config.yaml
num_key_value_heads: 4
rope_theta: 79500.0
tie_word_embeddings: false
parallel_block: false
init: "normal"
init_std_qkv: 0.0297
init_std_up: 0.0426
init_std_down: 0.0426
learning_rate: 0.00827
weight_decay: 0.0
warmup_steps: 88
schedule: "wsd"
decay_shape: "linear"
train_tokens: 210300000
Each number is 50 + 15 x the weight over its row's rms, rounded and kept within 0 to 99. Layers, rows and columns count from 0. The size before them is the row's rms in percent of the matrix's.

# layer 9 MLP up, 1024x256, rms 0.0429, rows 135-189, columns 0-127
094:26 25 35 61 72 45 64 33 57 52 69 66 36 53 50 37 50 51 28 56 59 63 53 60 68 42 46 42 58 59 34 48 54 50 78 47 69 51 35 50 63 76 08 38 68 62 52 77 34 30 37 56 74 70 40 34 38 51 49 47 48 36 54 68 52 47 30 35 57 68 53 54 51 41 62 48 57 57 11 47 37 31 65 92 40 27 71 57 58 57 24 34 58 85 58 48 37 25 93 57 52 63 46 64 52 48 54 78 11 42 34 53 62 42 65 58 47 50 44 46 72 53 60 62 35 67 67 57
099:53 69 55 78 49 28 48 20 83 55 49 60 26 57 52 26 68 56 38 30 27 44 45 59 40 61 75 63 44 55 46 36 45 70 76 55 64 27 57 31 56 50 27 57 59 55 47 71 58 71 54 46 30 59 28 50 33 53 21 51 40 43 47 67 91 18 33 29 43 60 76 49 58 44 34 61 40 33 60 65 33 64 58 19 84 43 67 72 59 47 48 52 40 65 43 67 66 55 58 51 46 52 83 53 64 40 54 51 48 49 71 57 69 66 67 28 63 45 47 50 44 47 60 28 58 30 43 48
102:64 38 49 59 43 46 86 40 41 28 53 44 55 49 64 20 75 68 59 43 56 51 46 46 20 42 17 46 66 54 45 63 34 33 38 40 56 38 14 65 25 59 48 71 73 59 44 53 80 95 68 47 69 28 59 57 69 50 57 47 31 45 16 13 54 37 49 37 62 27 42 77 57 41 60 33 59 53 75 74 48 36 38 50 44 43 58 59 41 35 31 28 61 49 48 78 58 57 42 55 53 50 65 53 65 27 50 42 76 45 42 45 62 57 20 41 59 65 46 56 77 41 44 31 31 44 70 63
101:62 46 60 63 69 48 47 26 42 59 70 67 28 44 70 46 30 72 31 35 43 46 63 76 51 49 53 50 43 70 53 36 54 43 38 52 41 49 69 68 38 67 47 32 34 45 50 53 65 52 46 45 28 47 49 46 64 44 69 55 57 46 35 47 17 27 61 41 61 23 23 54 32 55 68 40 49 34 32 37 65 47 78 35 55 52 45 56 40 59 76 33 68 53 48 21 28 47 44 20 74 47 32 52 71 54 32 67 35 63 38 38 44 62 60 37 55 44 47 56 59 51 30 52 80 48 19 58
098:84 66 53 44 73 60 32 51 48 73 53 15 38 64 74 51 36 27 34 43 62 36 67 77 35 35 72 53 67 52 73 56 34 45 43 51 44 55 49 76 39 32 54 51 56 26 70 80 55 34 37 64 26 47 61 48 59 56 47 60 40 46 38 62 56 72 57 59 41 40 50 26 58 71 46 64 61 59 45 54 42 82 50 44 35 87 65 57 47 73 36 63 78 60 19 70 48 64 44 27 72 71 54 38 47 74 62 56 45 63 67 49 40 64 41 61 59 32 53 39 41 26 21 78 36 55 38 60
093:45 57 43 60 47 63 49 35 38 70 71 73 81 14 71 42 34 50 54 41 35 57 52 39 52 54 61 43 43 53 44 35 52 56 65 27 57 67 50 12 47 28 28 63 64 36 29 32 60 64 52 25 19 17 57 30 26 43 29 42 32 81 52 28 63 58 41 39 47 38 50 65 53 29 43 64 55 53 64 50 62 57 33 69 88 50 52 31 51 54 69 49 52 48 64 37 41 43 57 51 43 55 34 70 52 57 57 67 46 49 72 59 36 35 33 66 55 55 69 36 69 27 32 40 52 36 43 41
100:77 52 52 58 36 56 59 56 58 62 70 51 87 37 76 69 51 30 53 52 76 31 43 38 37 63 61 59 46 38 63 54 59 70 47 51 66 66 51 27 20 49 75 60 66 41 69 42 68 79 28 43 62 43 64 46 45 14 40 31 50 61 35 68 61 59 48 45 72 45 52 65 45 20 60 67 61 67 76 38 53 70 63 39 54 31 47 54 50 48 63 39 52 38 67 50 27 47 75 53 63 35 31 45 59 54 47 69 68 28 38 56 61 38 45 52 56 74 25 56 52 40 42 44 51 30 62 44
089:77 43 44 42 37 44 53 33 83 55 52 57 55 50 29 52 78 55 71 58 64 86 57 72 54 32 56 61 42 46 73 38 31 36 76 48 61 74 41 73 69 58 61 64 42 36 31 50 09 66 72 47 31 53 55 10 76 52 53 60 38 46 37 46 49 49 37 46 64 56 12 69 62 58 46 50 38 62 64 77 23 39 45 65 53 42 60 35 59 41 26 55 34 60 60 67 42 26 34 53 49 51 54 46 37 37 48 44 37 52 62 51 93 39 54 70 46 50 36 48 57 77 56 45 77 26 36 70
111:68 48 51 34 55 59 37 41 46 66 44 49 42 58 57 62 45 61 55 65 30 58 47 49 50 38 46 26 59 32 56 66 53 49 39 81 57 38 40 23 52 52 47 80 32 32 47 89 53 90 34 35 20 55 37 53 68 59 51 90 63 80 72 38 42 53 49 48 45 41 48 72 81 37 39 65 53 40 62 65 50 37 56 70 53 71 34 54 66 44 46 63 68 43 48 33 48 77 27 27 72 52 57 49 38 84 33 60 44 59 39 67 41 46 56 58 25 52 65 38 22 38 46 56 77 26 26 47
108:27 44 69 27 47 38 67 39 32 60 68 38 60 25 12 67 39 25 26 82 74 71 37 57 72 58 44 35 55 35 72 65 60 82 63 47 48 61 34 76 49 69 77 40 52 72 56 69 39 54 56 39 70 47 29 26 55 42 87 62 48 41 49 56 49 66 46 62 71 67 41 41 51 52 54 40 48 60 41 37 20 70 58 38 64 43 34 44 45 32 38 59 49 66 44 55 60 52 62 36 53 64 59 47 69 65 57 77 41 30 79 61 53 38 27 61 49 62 39 56 59 62 31 40 33 56 38 62
108:46 54 48 20 74 25 31 54 56 78 57 43 70 46 36 25 46 38 72 45 42 55 31 78 40 47 66 54 41 69 59 53 54 71 32 44 54 55 87 50 39 44 42 50 46 63 65 36 64 49 78 48 32 68 27 44 69 38 33 47 68 17 51 57 61 71 41 61 39 18 71 46 54 54 58 43 53 68 57 39 50 69 39 29 70 68 48 76 34 56 75 60 25 64 77 68 60 43 27 57 12 34 27 28 64 70 70 49 68 62 52 65 53 31 40 67 50 55 62 67 48 46 42 56 58 64 40 70
100:31 44 43 54 58 69 41 41 56 76 68 42 14 27 25 78 38 71 67 45 49 52 69 73 44 60 52 60 43 48 36 69 58 43 45 62 55 61 60 24 65 55 28 72 89 58 27 76 59 36 38 50 42 48 52 28 37 48 39 40 88 39 72 74 60 55 40 24 48 39 57 25 37 63 49 50 46 17 49 44 42 43 56 22 41 51 19 46 58 72 58 47 34 85 41 35 46 60 31 29 42 50 42 49 46 25 65 40 40 58 44 50 37 71 50 77 45 50 58 69 60 45 52 53 70 17 54 37
103:16 30 26 72 44 41 66 53 46 66 61 72 74 42 43 40 16 32 29 60 40 61 66 46 54 53 60 61 41 58 66 24 63 66 44 22 43 55 65 36 54 67 41 41 37 76 55 70 67 43 24 46 52 29 59 14 36 50 64 26 55 53 44 36 42 33 38 38 44 67 44 42 33 69 58 61 57 61 41 40 24 53 55 57 43 46 63 56 26 41 60 54 39 47 45 45 39 35 73 26 53 77 35 33 44 28 77 35 33 51 53 60 51 46 46 53 30 32 64 56 57 53 53 42 38 26 40 34
101:81 56 70 61 35 52 46 54 30 86 50 46 24 38 46 40 73 30 31 43 32 57 22 41 38 72 31 56 51 61 38 31 66 56 31 44 39 45 63 41 46 33 53 35 56 34 67 38 36 60 56 43 48 16 48 51 72 45 47 58 77 52 39 60 35 59 61 43 27 52 62 49 72 61 49 29 60 76 59 46 13 41 40 51 75 47 75 50 22 49 67 67 31 61 40 54 49 49 59 71 63 36 48 46 45 27 53 70 67 47 62 66 55 38 52 52 52 65 53 43 83 50 65 30 47 46 72 61
094:17 44 50 52 70 53 51 39 53 26 48 54 61 59 57 71 16 55 23 37 53 55 58 49 56 31 58 56 37 17 46 49 42 51 31 58 52 52 48 53 51 54 31 49 49 88 58 69 55 57 39 20 43 28 66 44 66 49 26 54 25 67 17 47 51 51 51 45 46 71 54 42 59 39 47 41 46 67 50 53 64 71 61 49 56 35 26 51 56 19 57 44 42 60 67 51 49 65 69 59 47 49 23 58 37 34 63 57 44 69 91 74 45 51 34 39 42 48 80 46 44 34 31 46 74 70 48 40
098:34 55 32 55 62 73 60 34 44 63 32 53 70 40 65 49 51 37 31 55 51 76 45 44 32 40 46 33 24 45 47 51 11 66 49 40 29 62 44 28 25 51 63 59 66 49 37 39 67 34 80 39 61 75 47 61 46 58 18 25 48 50 51 53 53 62 66 76 68 56 62 36 42 58 57 60 50 52 52 64 68 46 32 35 61 40 38 40 28 63 50 47 75 41 63 74 58 56 29 71 56 31 41 74 48 24 55 61 71 41 67 44 44 77 51 67 49 61 57 46 49 46 47 89 59 57 29 26
099:45 51 40 52 56 60 56 35 59 52 48 68 26 43 68 35 54 54 30 52 54 49 50 56 20 26 43 25 63 65 56 57 71 37 44 58 47 56 58 48 57 37 44 51 56 82 28 14 51 45 43 55 55 77 51 61 70 62 78 60 63 51 75 69 31 46 50 74 49 70 68 35 66 35 23 55 62 40 85 51 61 46 63 34 41 39 44 68 50 42 53 39 40 50 35 62 36 35 51 52 41 57 35 67 70 38 52 68 64 73 37 54 51 73 55 55 31 57 52 58 46 49 58 58 50 43 65 31
114:55 38 51 30 44 54 23 62 53 76 41 71 28 63 34 51 62 58 31 41 52 68 27 36 76 63 57 54 53 37 45 60 26 42 56 27 87 67 68 53 43 48 53 60 64 41 41 58 31 43 48 83 44 28 62 41 64 74 30 50 27 46 40 50 51 22 56 39 77 62 43 65 48 23 39 64 46 66 40 54 29 26 39 47 65 50 65 51 78 62 54 54 69 54 46 42 62 51 45 80 34 57 63 62 41 20 61 46 58 68 37 44 47 49 58 25 30 57 56 39 54 78 53 32 37 51 55 60
100:67 41 27 13 69 35 33 56 46 31 47 36 62 60 57 55 45 52 46 39 63 50 52 63 41 43 53 52 47 24 72 34 54 40 38 40 67 68 74 82 24 57 51 48 40 47 62 52 26 60 46 45 85 43 78 57 48 69 63 34 41 24 51 39 34 69 61 40 38 26 57 36 48 59 32 54 53 66 53 37 44 37 19 25 42 40 62 55 55 47 52 41 28 57 63 54 37 54 43 70 61 64 70 87 37 32 39 30 28 85 44 54 75 14 49 57 38 30 55 70 57 39 44 57 44 68 20 54
098:36 65 30 37 51 49 59 62 42 36 71 51 27 58 52 68 70 77 32 54 47 40 62 31 56 29 45 56 46 42 48 33 42 79 50 51 69 37 42 91 57 50 36 58 40 42 67 68 32 55 41 28 48 30 74 52 56 49 41 42 54 53 72 77 53 53 41 32 68 22 41 37 53 63 26 68 53 48 81 33 57 34 31 48 65 52 67 85 51 34 55 55 44 76 52 49 31 51 50 48 35 50 37 34 35 41 53 17 43 59 44 40 58 38 26 63 43 52 51 53 58 49 57 33 08 26 32 48
099:50 67 31 57 65 58 53 52 40 62 63 35 38 62 74 30 69 30 46 35 39 33 49 51 37 36 49 75 48 42 41 35 42 50 36 58 35 52 41 29 08 57 34 65 53 34 61 63 47 30 37 49 68 28 27 22 47 49 50 48 66 59 68 37 51 37 52 66 53 65 43 60 51 30 43 73 55 79 42 55 57 71 40 49 68 16 67 48 54 41 53 65 64 72 47 56 55 63 48 45 18 29 49 64 44 29 51 30 68 76 48 35 42 81 53 26 46 42 55 66 21 70 36 54 62 36 57 43
098:52 37 28 39 56 38 50 47 48 59 51 76 34 73 45 54 86 61 52 31 41 61 54 35 42 48 30 41 60 50 47 73 30 57 74 64 50 49 35 53 50 66 32 31 62 42 57 75 47 69 43 53 40 52 50 42 65 41 45 43 59 20 44 24 59 46 39 54 53 50 55 51 42 50 58 65 44 69 31 63 64 62 17 41 34 44 42 41 67 71 60 54 40 36 40 59 44 60 63 51 55 09 54 69 56 30 49 64 51 46 25 46 36 57 38 14 66 36 46 34 52 63 61 34 61 63 47 19
091:36 42 07 32 60 57 52 49 61 44 62 41 54 49 79 39 62 46 34 51 47 58 63 22 62 62 68 39 58 44 63 41 43 49 38 31 58 39 51 56 56 77 56 63 28 56 56 46 71 56 34 42 19 54 59 67 56 27 61 41 45 45 33 78 26 72 50 41 77 62 50 31 41 19 39 35 77 37 74 53 42 52 29 39 40 26 14 71 66 39 55 46 32 53 49 70 54 53 87 48 64 40 40 68 68 71 52 62 50 47 26 45 29 62 35 52 79 30 50 41 28 56 52 68 57 38 64 38
096:42 47 43 28 33 76 30 21 29 42 65 55 68 25 28 27 61 54 57 39 71 44 67 49 55 58 52 40 48 54 57 46 48 65 93 18 55 43 59 53 59 71 71 42 57 76 34 27 46 23 43 63 23 52 69 39 53 49 52 58 64 75 56 39 49 47 69 34 40 49 67 68 21 61 37 44 28 67 68 37 25 59 59 34 41 44 40 25 63 40 54 73 51 55 55 34 77 69 63 10 35 58 51 52 60 40 68 46 70 45 55 39 66 34 34 60 27 48 20 78 54 37 50 61 44 31 40 77
093:52 50 61 79 82 49 22 37 62 32 43 43 47 33 44 54 48 61 53 45 64 36 43 48 46 45 40 67 61 54 52 29 50 65 44 40 44 45 53 64 57 67 68 60 46 52 51 54 86 60 69 42 32 52 39 41 67 45 53 38 41 34 61 63 62 21 70 88 40 36 33 43 25 46 54 27 52 51 57 75 45 17 34 48 75 33 43 34 46 62 55 66 42 30 69 47 55 66 20 29 50 37 76 41 43 32 52 45 60 71 64 36 75 61 59 55 38 51 34 44 55 70 13 44 48 62 59 49
109:65 42 44 48 54 53 62 47 43 55 30 42 13 29 35 43 44 62 30 53 63 46 39 56 71 30 48 43 52 65 48 47 57 57 50 66 40 35 32 23 65 77 61 60 56 53 24 65 41 27 12 59 34 15 72 58 26 42 91 46 41 56 39 31 39 51 60 46 63 37 28 52 29 64 43 71 47 52 38 37 29 50 57 51 58 29 49 59 40 38 36 53 58 27 29 61 45 41 42 41 90 48 64 26 71 75 53 59 36 45 43 51 73 37 64 67 49 53 55 37 83 38 68 24 43 45 56 36
094:52 70 46 28 23 34 66 38 43 48 70 52 47 68 49 61 53 58 50 50 68 68 62 37 37 57 68 58 65 60 61 66 52 25 45 56 50 54 26 65 70 50 47 39 22 37 59 63 43 61 56 46 64 58 64 49 79 53 72 42 44 50 64 32 44 84 46 85 60 34 65 39 11 52 59 50 43 70 50 47 59 40 51 50 77 58 67 70 57 44 49 62 54 69 54 54 53 50 48 23 67 26 64 53 51 63 59 40 41 52 59 46 27 35 42 38 37 46 41 50 45 39 60 40 55 42 94 37
103:36 73 39 49 40 41 60 51 48 53 70 42 51 33 55 39 49 42 29 37 58 64 56 29 64 56 50 51 83 34 46 60 45 18 50 63 59 35 42 59 58 58 34 71 00 37 17 44 81 64 53 48 58 80 46 46 57 50 47 40 43 60 41 54 81 77 52 32 14 71 57 58 34 46 35 67 29 28 70 45 65 40 59 40 33 57 63 58 35 46 53 56 24 55 51 06 48 52 70 42 66 51 71 57 75 50 59 45 57 43 70 49 30 23 42 63 55 49 72 50 48 80 50 27 58 47 68 61
105:70 55 35 36 66 50 55 42 34 49 20 59 67 53 55 36 47 41 57 70 52 61 49 37 44 33 49 54 57 55 38 67 76 52 54 41 25 09 62 55 52 92 60 52 73 39 80 43 53 43 65 38 67 69 48 71 27 63 46 32 45 74 24 69 55 71 57 41 62 42 53 62 72 72 75 49 50 39 55 46 43 63 42 53 75 46 47 47 37 56 23 46 02 45 53 17 49 52 41 33 37 51 52 68 64 26 30 40 75 56 54 38 64 40 28 28 57 60 50 68 81 41 24 79 77 66 63 54
111:45 69 53 48 39 88 46 48 64 52 82 73 20 28 61 32 59 40 24 28 30 60 31 42 58 41 59 61 55 45 43 15 46 58 47 34 38 50 34 70 38 41 44 38 58 53 22 48 33 52 99 58 43 44 36 42 27 56 91 61 45 33 27 44 59 37 45 54 55 67 59 51 55 31 61 37 55 27 59 54 62 53 62 37 43 79 41 43 29 53 58 51 46 71 42 43 32 38 49 70 27 49 47 51 37 60 46 59 54 48 59 47 41 71 25 18 51 42 32 36 32 77 69 39 45 38 22 63
092:69 40 30 41 53 58 54 47 77 43 69 45 49 66 66 52 47 50 49 28 58 61 43 42 29 49 62 61 42 62 60 66 66 43 60 33 47 57 44 64 18 45 17 61 56 33 49 46 50 58 28 38 23 40 40 52 35 26 59 58 74 14 55 56 58 46 12 41 59 18 66 33 58 51 49 41 47 59 62 76 51 29 51 70 28 37 39 14 25 63 41 40 54 48 39 58 62 57 27 58 53 33 56 64 79 38 49 32 67 55 28 42 22 60 49 48 37 60 51 41 71 30 45 28 73 78 33 86
115:67 51 62 60 41 43 47 58 44 70 25 42 74 55 65 30 46 50 44 52 43 65 45 65 55 35 55 46 40 53 31 43 44 54 42 37 51 28 44 48 71 42 55 65 34 46 47 47 47 68 54 72 47 12 41 54 17 40 47 59 49 66 55 62 64 60 43 40 35 42 40 66 70 26 63 70 50 48 35 61 37 54 21 42 41 69 37 47 34 76 59 73 40 48 37 29 49 50 48 47 55 42 38 41 04 72 67 48 38 58 65 69 45 45 42 42 49 63 65 57 16 52 56 30 48 62 67 53
105:50 48 58 39 51 53 26 45 43 47 36 50 19 28 63 28 27 56 79 33 33 41 41 32 49 46 84 19 44 47 40 12 52 46 31 48 25 55 56 44 89 61 46 66 74 56 76 30 48 52 35 41 59 50 45 37 70 54 46 61 57 54 34 39 51 31 48 47 44 22 33 59 63 50 65 42 63 26 29 45 78 56 61 49 44 72 38 54 48 46 78 35 64 45 46 29 27 42 48 57 27 29 36 54 64 34 49 38 42 61 31 45 55 56 60 51 56 45 20 28 52 71 55 56 63 32 50 33
098:36 46 62 52 52 52 35 48 08 67 66 47 53 32 46 07 34 52 63 58 49 31 26 40 48 40 35 59 46 48 42 82 53 76 54 64 38 54 30 51 63 72 32 62 31 81 56 16 71 50 42 54 80 43 30 59 49 48 61 59 60 60 70 31 58 60 78 85 56 33 27 47 40 54 36 63 40 46 48 30 59 42 62 60 45 63 46 64 50 63 27 46 41 63 41 32 29 80 59 28 69 72 50 36 45 70 53 37 60 46 73 87 25 62 30 13 35 60 57 43 55 33 31 35 63 39 60 55
099:65 69 38 22 50 67 53 55 59 51 44 68 30 63 67 65 66 54 42 40 52 30 67 46 47 63 56 39 47 56 33 55 69 86 22 62 40 34 30 52 53 71 28 35 55 65 52 64 47 33 58 31 75 42 73 58 62 34 56 39 60 49 57 54 43 56 42 51 33 63 52 72 32 57 55 37 63 74 61 49 48 55 71 31 40 62 55 53 29 51 56 68 81 51 36 26 45 60 19 46 59 39 80 51 43 58 39 74 52 79 51 45 75 37 54 39 35 56 50 38 65 44 51 61 34 52 41 50
098:44 57 79 50 27 52 65 39 61 56 67 43 40 34 52 57 32 65 61 31 44 54 51 67 44 44 61 59 53 39 26 36 45 46 36 46 47 46 34 65 38 53 66 61 44 20 27 35 16 54 64 35 25 25 79 66 72 52 49 41 62 36 17 10 48 54 29 74 86 70 51 42 82 69 54 35 65 46 46 55 58 62 59 32 38 58 50 62 33 50 27 38 80 50 74 43 27 49 68 26 59 50 43 54 41 64 56 49 37 49 35 61 43 39 56 81 47 51 34 66 46 54 58 40 40 67 59 53
109:49 70 67 33 49 46 54 48 44 38 40 55 31 49 47 55 45 58 59 20 53 52 32 99 48 47 33 46 63 46 51 38 49 70 43 53 56 59 26 54 48 62 49 61 70 55 11 57 57 43 44 64 30 29 12 27 49 41 31 38 59 76 50 33 48 47 54 13 49 40 55 53 48 59 74 47 49 73 62 76 94 41 30 50 32 31 37 39 56 62 50 55 19 51 52 41 52 58 37 41 35 69 41 49 53 28 48 79 58 63 35 72 55 59 39 40 53 39 53 35 31 40 35 50 46 34 25 51
099:42 23 66 64 50 52 33 56 58 66 42 55 53 48 41 60 56 53 33 65 21 57 52 55 47 44 60 58 30 55 54 39 48 30 72 46 62 31 00 63 43 88 34 34 32 35 22 49 61 48 71 59 54 68 41 23 74 46 46 55 45 40 36 73 38 45 43 29 73 56 40 47 63 55 41 56 52 55 67 78 41 50 30 46 40 47 35 45 51 61 60 42 22 53 41 37 65 38 76 32 28 46 56 36 31 57 42 34 45 65 47 43 72 38 55 79 57 59 38 36 34 27 41 81 45 59 73 44
097:69 54 72 43 57 56 36 50 59 54 63 49 74 44 36 45 66 44 51 32 46 45 63 72 49 74 55 63 36 57 46 51 30 57 70 29 56 71 55 33 70 34 41 98 24 48 64 35 40 46 50 31 63 35 54 53 39 46 38 61 58 25 55 38 15 35 39 53 38 44 44 36 84 43 51 70 41 58 44 36 61 41 52 39 58 60 61 51 27 33 50 77 45 46 79 37 65 41 67 61 51 29 65 48 14 58 59 79 74 69 25 69 33 45 60 58 48 50 54 49 44 53 43 57 56 52 48 84
104:59 70 45 51 57 66 86 57 65 54 83 45 64 55 63 59 54 37 28 42 71 53 32 26 67 55 62 52 57 55 29 68 63 46 56 53 41 36 67 38 47 39 62 47 55 27 69 49 41 64 36 32 46 37 80 35 61 33 62 36 64 49 72 61 56 33 24 65 42 37 33 47 67 55 56 32 23 41 45 60 35 44 79 39 16 31 53 43 59 49 39 44 57 46 48 71 56 54 43 40 44 55 86 34 74 33 42 44 50 38 56 48 61 33 52 44 60 64 56 90 13 72 69 57 65 19 58 53
096:35 04 62 32 21 57 42 42 28 24 45 58 64 50 71 58 60 66 41 67 31 77 22 51 61 54 58 41 56 44 42 36 75 56 19 35 90 40 32 31 29 53 35 47 52 42 70 44 80 41 43 35 39 59 52 66 49 72 47 56 64 22 80 30 31 55 56 69 38 44 69 69 40 42 63 41 49 59 61 53 51 47 49 31 90 43 27 45 45 26 63 48 43 27 61 91 67 50 51 58 49 51 68 59 42 67 61 63 70 54 67 36 34 42 54 60 56 38 44 59 51 48 41 43 59 51 53 43
100:33 68 57 72 63 47 40 45 50 36 22 22 48 39 52 63 69 65 36 54 41 66 28 23 53 63 63 19 40 60 32 61 38 52 55 38 29 32 27 33 39 33 92 61 25 49 48 43 38 68 48 52 61 60 33 35 32 63 25 51 65 48 56 61 53 59 49 55 27 42 59 43 51 40 55 36 88 58 56 56 71 49 23 31 56 75 62 54 40 72 28 73 24 45 56 62 43 42 22 40 39 22 47 71 47 60 67 18 49 42 41 28 54 60 50 58 49 61 40 58 53 48 52 44 64 23 52 47
101:76 51 36 49 22 48 25 42 53 45 37 49 70 66 53 52 42 60 59 54 72 50 49 61 62 37 48 62 51 47 37 46 27 36 66 40 48 53 90 65 54 48 59 61 63 45 35 29 50 46 48 27 47 68 52 40 29 40 25 27 70 40 34 68 51 26 58 54 62 37 71 68 33 53 59 39 62 48 49 46 32 42 47 19 52 57 70 67 44 44 45 69 95 71 48 16 12 60 58 59 55 53 56 25 65 50 48 50 18 27 47 52 37 28 64 54 56 37 44 53 36 33 67 40 52 53 73 64
109:64 61 25 35 36 59 71 67 20 60 58 47 68 27 42 36 70 55 34 39 51 58 65 51 41 63 50 57 59 52 67 25 36 49 77 65 62 26 87 39 56 52 44 45 32 48 49 73 66 35 72 56 47 43 70 42 41 63 25 44 65 59 52 34 57 38 46 36 77 75 35 58 68 54 41 83 68 40 48 34 25 40 34 42 48 46 56 58 47 55 64 84 45 52 68 42 64 42 34 50 58 91 68 64 56 77 40 51 59 42 78 62 63 71 46 58 58 47 65 60 59 43 35 69 46 35 46 41
098:38 53 57 58 69 64 61 25 49 70 63 17 58 52 32 51 45 52 41 49 50 61 70 54 00 56 34 82 44 54 42 36 19 47 42 74 62 42 17 59 53 32 70 58 57 62 58 69 66 49 74 64 56 61 63 30 51 56 51 38 52 75 29 53 34 54 48 51 25 39 52 43 61 69 36 27 61 47 35 52 37 33 54 38 38 50 32 58 57 55 54 55 18 49 35 76 60 25 36 45 47 36 56 35 68 76 54 45 31 54 60 25 36 61 52 65 72 58 51 67 63 26 48 40 17 43 53 49
124:65 37 54 59 51 09 45 55 99 59 74 78 62 42 60 30 58 50 49 50 54 56 48 27 29 46 39 50 35 45 54 52 30 60 44 50 41 35 47 47 55 71 00 60 55 39 64 53 51 71 68 32 42 66 77 76 60 40 58 40 41 39 52 62 42 40 49 62 49 62 29 37 50 73 56 28 31 40 67 46 49 61 46 52 54 71 43 31 52 63 45 52 49 30 59 33 57 88 72 21 57 44 45 58 56 54 69 25 23 46 60 30 74 24 62 58 57 43 57 10 40 37 56 73 44 70 40 47
100:47 26 47 67 55 46 33 76 49 37 61 69 66 62 54 52 52 48 72 33 23 55 52 31 57 58 47 53 33 36 51 57 52 48 66 33 46 57 76 68 68 14 66 49 30 53 64 53 51 52 47 40 62 29 77 41 64 62 46 49 72 57 61 40 35 57 49 43 41 34 51 45 51 19 79 82 48 50 55 70 63 38 49 43 57 57 42 23 49 40 67 53 57 42 78 35 67 41 15 67 16 43 25 35 62 53 38 55 63 44 39 62 21 83 83 70 76 57 49 55 70 35 42 62 69 61 59 30
101:42 99 66 54 71 38 45 51 32 31 61 41 59 66 67 45 75 74 59 41 55 59 39 57 17 52 28 46 23 41 50 52 17 44 55 44 47 69 54 46 46 33 60 50 47 61 79 70 35 55 58 40 58 60 55 36 45 58 34 41 45 34 27 66 74 49 74 42 40 41 38 65 65 51 53 66 60 53 55 55 40 34 23 40 68 47 67 33 65 53 54 46 40 27 59 47 83 53 48 51 45 65 41 48 53 33 47 74 63 57 48 36 30 39 73 57 44 67 43 72 68 56 42 53 61 68 17 41
106:29 54 60 19 23 59 74 43 27 61 48 84 67 59 60 37 58 48 52 51 73 74 41 54 35 42 73 63 50 23 59 53 33 51 44 59 33 44 63 51 44 58 64 64 57 51 56 47 36 67 51 30 42 62 45 44 34 69 46 36 91 69 35 30 41 34 47 61 54 89 41 54 39 41 46 65 45 49 42 66 68 41 63 31 26 88 59 29 57 57 41 52 29 62 63 51 45 51 68 42 42 47 30 26 43 40 40 20 66 32 56 33 33 86 51 60 57 45 60 57 60 40 61 40 57 43 54 38
097:58 51 63 47 44 53 84 51 57 53 49 42 53 51 43 37 56 43 26 39 65 67 47 40 48 38 34 22 69 46 48 39 74 37 70 39 52 55 57 43 42 45 39 51 55 66 42 56 56 44 47 55 27 31 35 47 48 79 42 31 70 56 26 73 65 54 67 46 36 42 44 74 46 57 29 12 27 75 57 44 31 54 51 74 27 50 34 33 37 37 61 40 35 39 48 78 46 56 38 55 41 46 70 32 55 50 44 46 71 60 61 54 56 59 33 55 62 57 66 51 51 51 53 68 45 54 67 32
093:69 57 81 62 24 51 57 58 57 57 50 15 37 39 78 42 55 50 30 37 60 26 50 38 48 53 44 58 47 41 67 63 44 58 32 05 45 38 60 41 45 40 64 62 54 66 38 40 57 58 53 61 44 61 31 59 60 79 30 51 59 42 46 80 38 56 49 49 49 29 71 32 60 71 58 31 38 61 63 80 55 37 55 65 41 38 58 54 43 71 51 72 65 27 58 41 43 60 59 46 72 18 51 36 49 57 32 58 44 41 52 46 63 60 61 72 45 41 57 51 41 25 48 45 44 72 23 45
102:57 65 69 33 39 61 41 64 22 49 37 59 52 66 24 39 68 31 46 53 62 47 56 39 39 56 63 35 40 64 33 38 26 46 36 55 33 24 62 27 66 51 38 43 22 78 59 64 29 53 18 61 64 40 37 56 59 48 62 51 94 63 41 49 66 42 35 56 25 36 50 36 92 25 40 46 38 71 35 34 67 46 25 41 71 56 51 64 73 49 45 70 30 36 42 44 57 72 52 51 63 52 65 76 40 38 71 29 45 59 43 42 56 61 56 89 32 52 60 55 36 48 46 49 67 65 38 46
104:41 45 49 84 53 42 89 42 48 63 17 35 52 78 50 82 39 77 48 64 41 48 38 49 32 53 35 72 66 56 57 76 56 61 43 44 44 61 39 49 62 69 52 70 62 61 57 51 70 58 68 51 43 60 48 38 78 35 31 48 54 95 61 90 36 38 30 58 79 67 67 56 41 42 67 64 43 45 43 52 50 80 38 85 35 63 50 59 41 52 47 64 42 39 66 38 57 84 22 22 58 52 60 39 46 45 20 59 65 51 26 75 15 50 58 59 70 67 48 44 48 50 71 40 75 54 39 46
099:73 49 43 71 76 27 47 68 58 45 74 64 60 58 47 60 51 85 46 47 44 42 38 63 48 72 48 73 36 26 25 25 45 31 61 35 38 41 75 48 42 84 37 54 56 48 56 61 62 50 58 62 51 49 67 69 58 35 38 52 47 57 45 53 39 41 60 38 48 51 40 44 71 49 33 56 59 62 45 69 42 49 56 65 72 34 60 51 64 48 53 70 42 52 43 19 60 67 47 58 50 49 33 33 38 60 50 46 66 65 57 46 55 80 57 60 36 54 60 45 39 31 45 28 51 68 71 70
095:52 37 38 68 69 46 62 43 40 45 44 35 36 55 31 35 47 40 57 41 46 42 51 51 60 59 40 51 49 60 47 85 53 50 31 42 37 48 50 35 70 45 50 65 55 40 51 38 32 53 56 48 28 67 61 52 33 31 50 71 39 48 46 59 21 30 31 30 37 64 79 47 32 30 57 59 61 38 66 09 73 62 55 50 59 28 79 62 38 44 65 33 33 59 59 40 67 37 37 75 65 46 53 46 22 33 62 65 67 71 50 78 45 33 40 42 11 39 43 70 66 24 72 50 37 50 27 39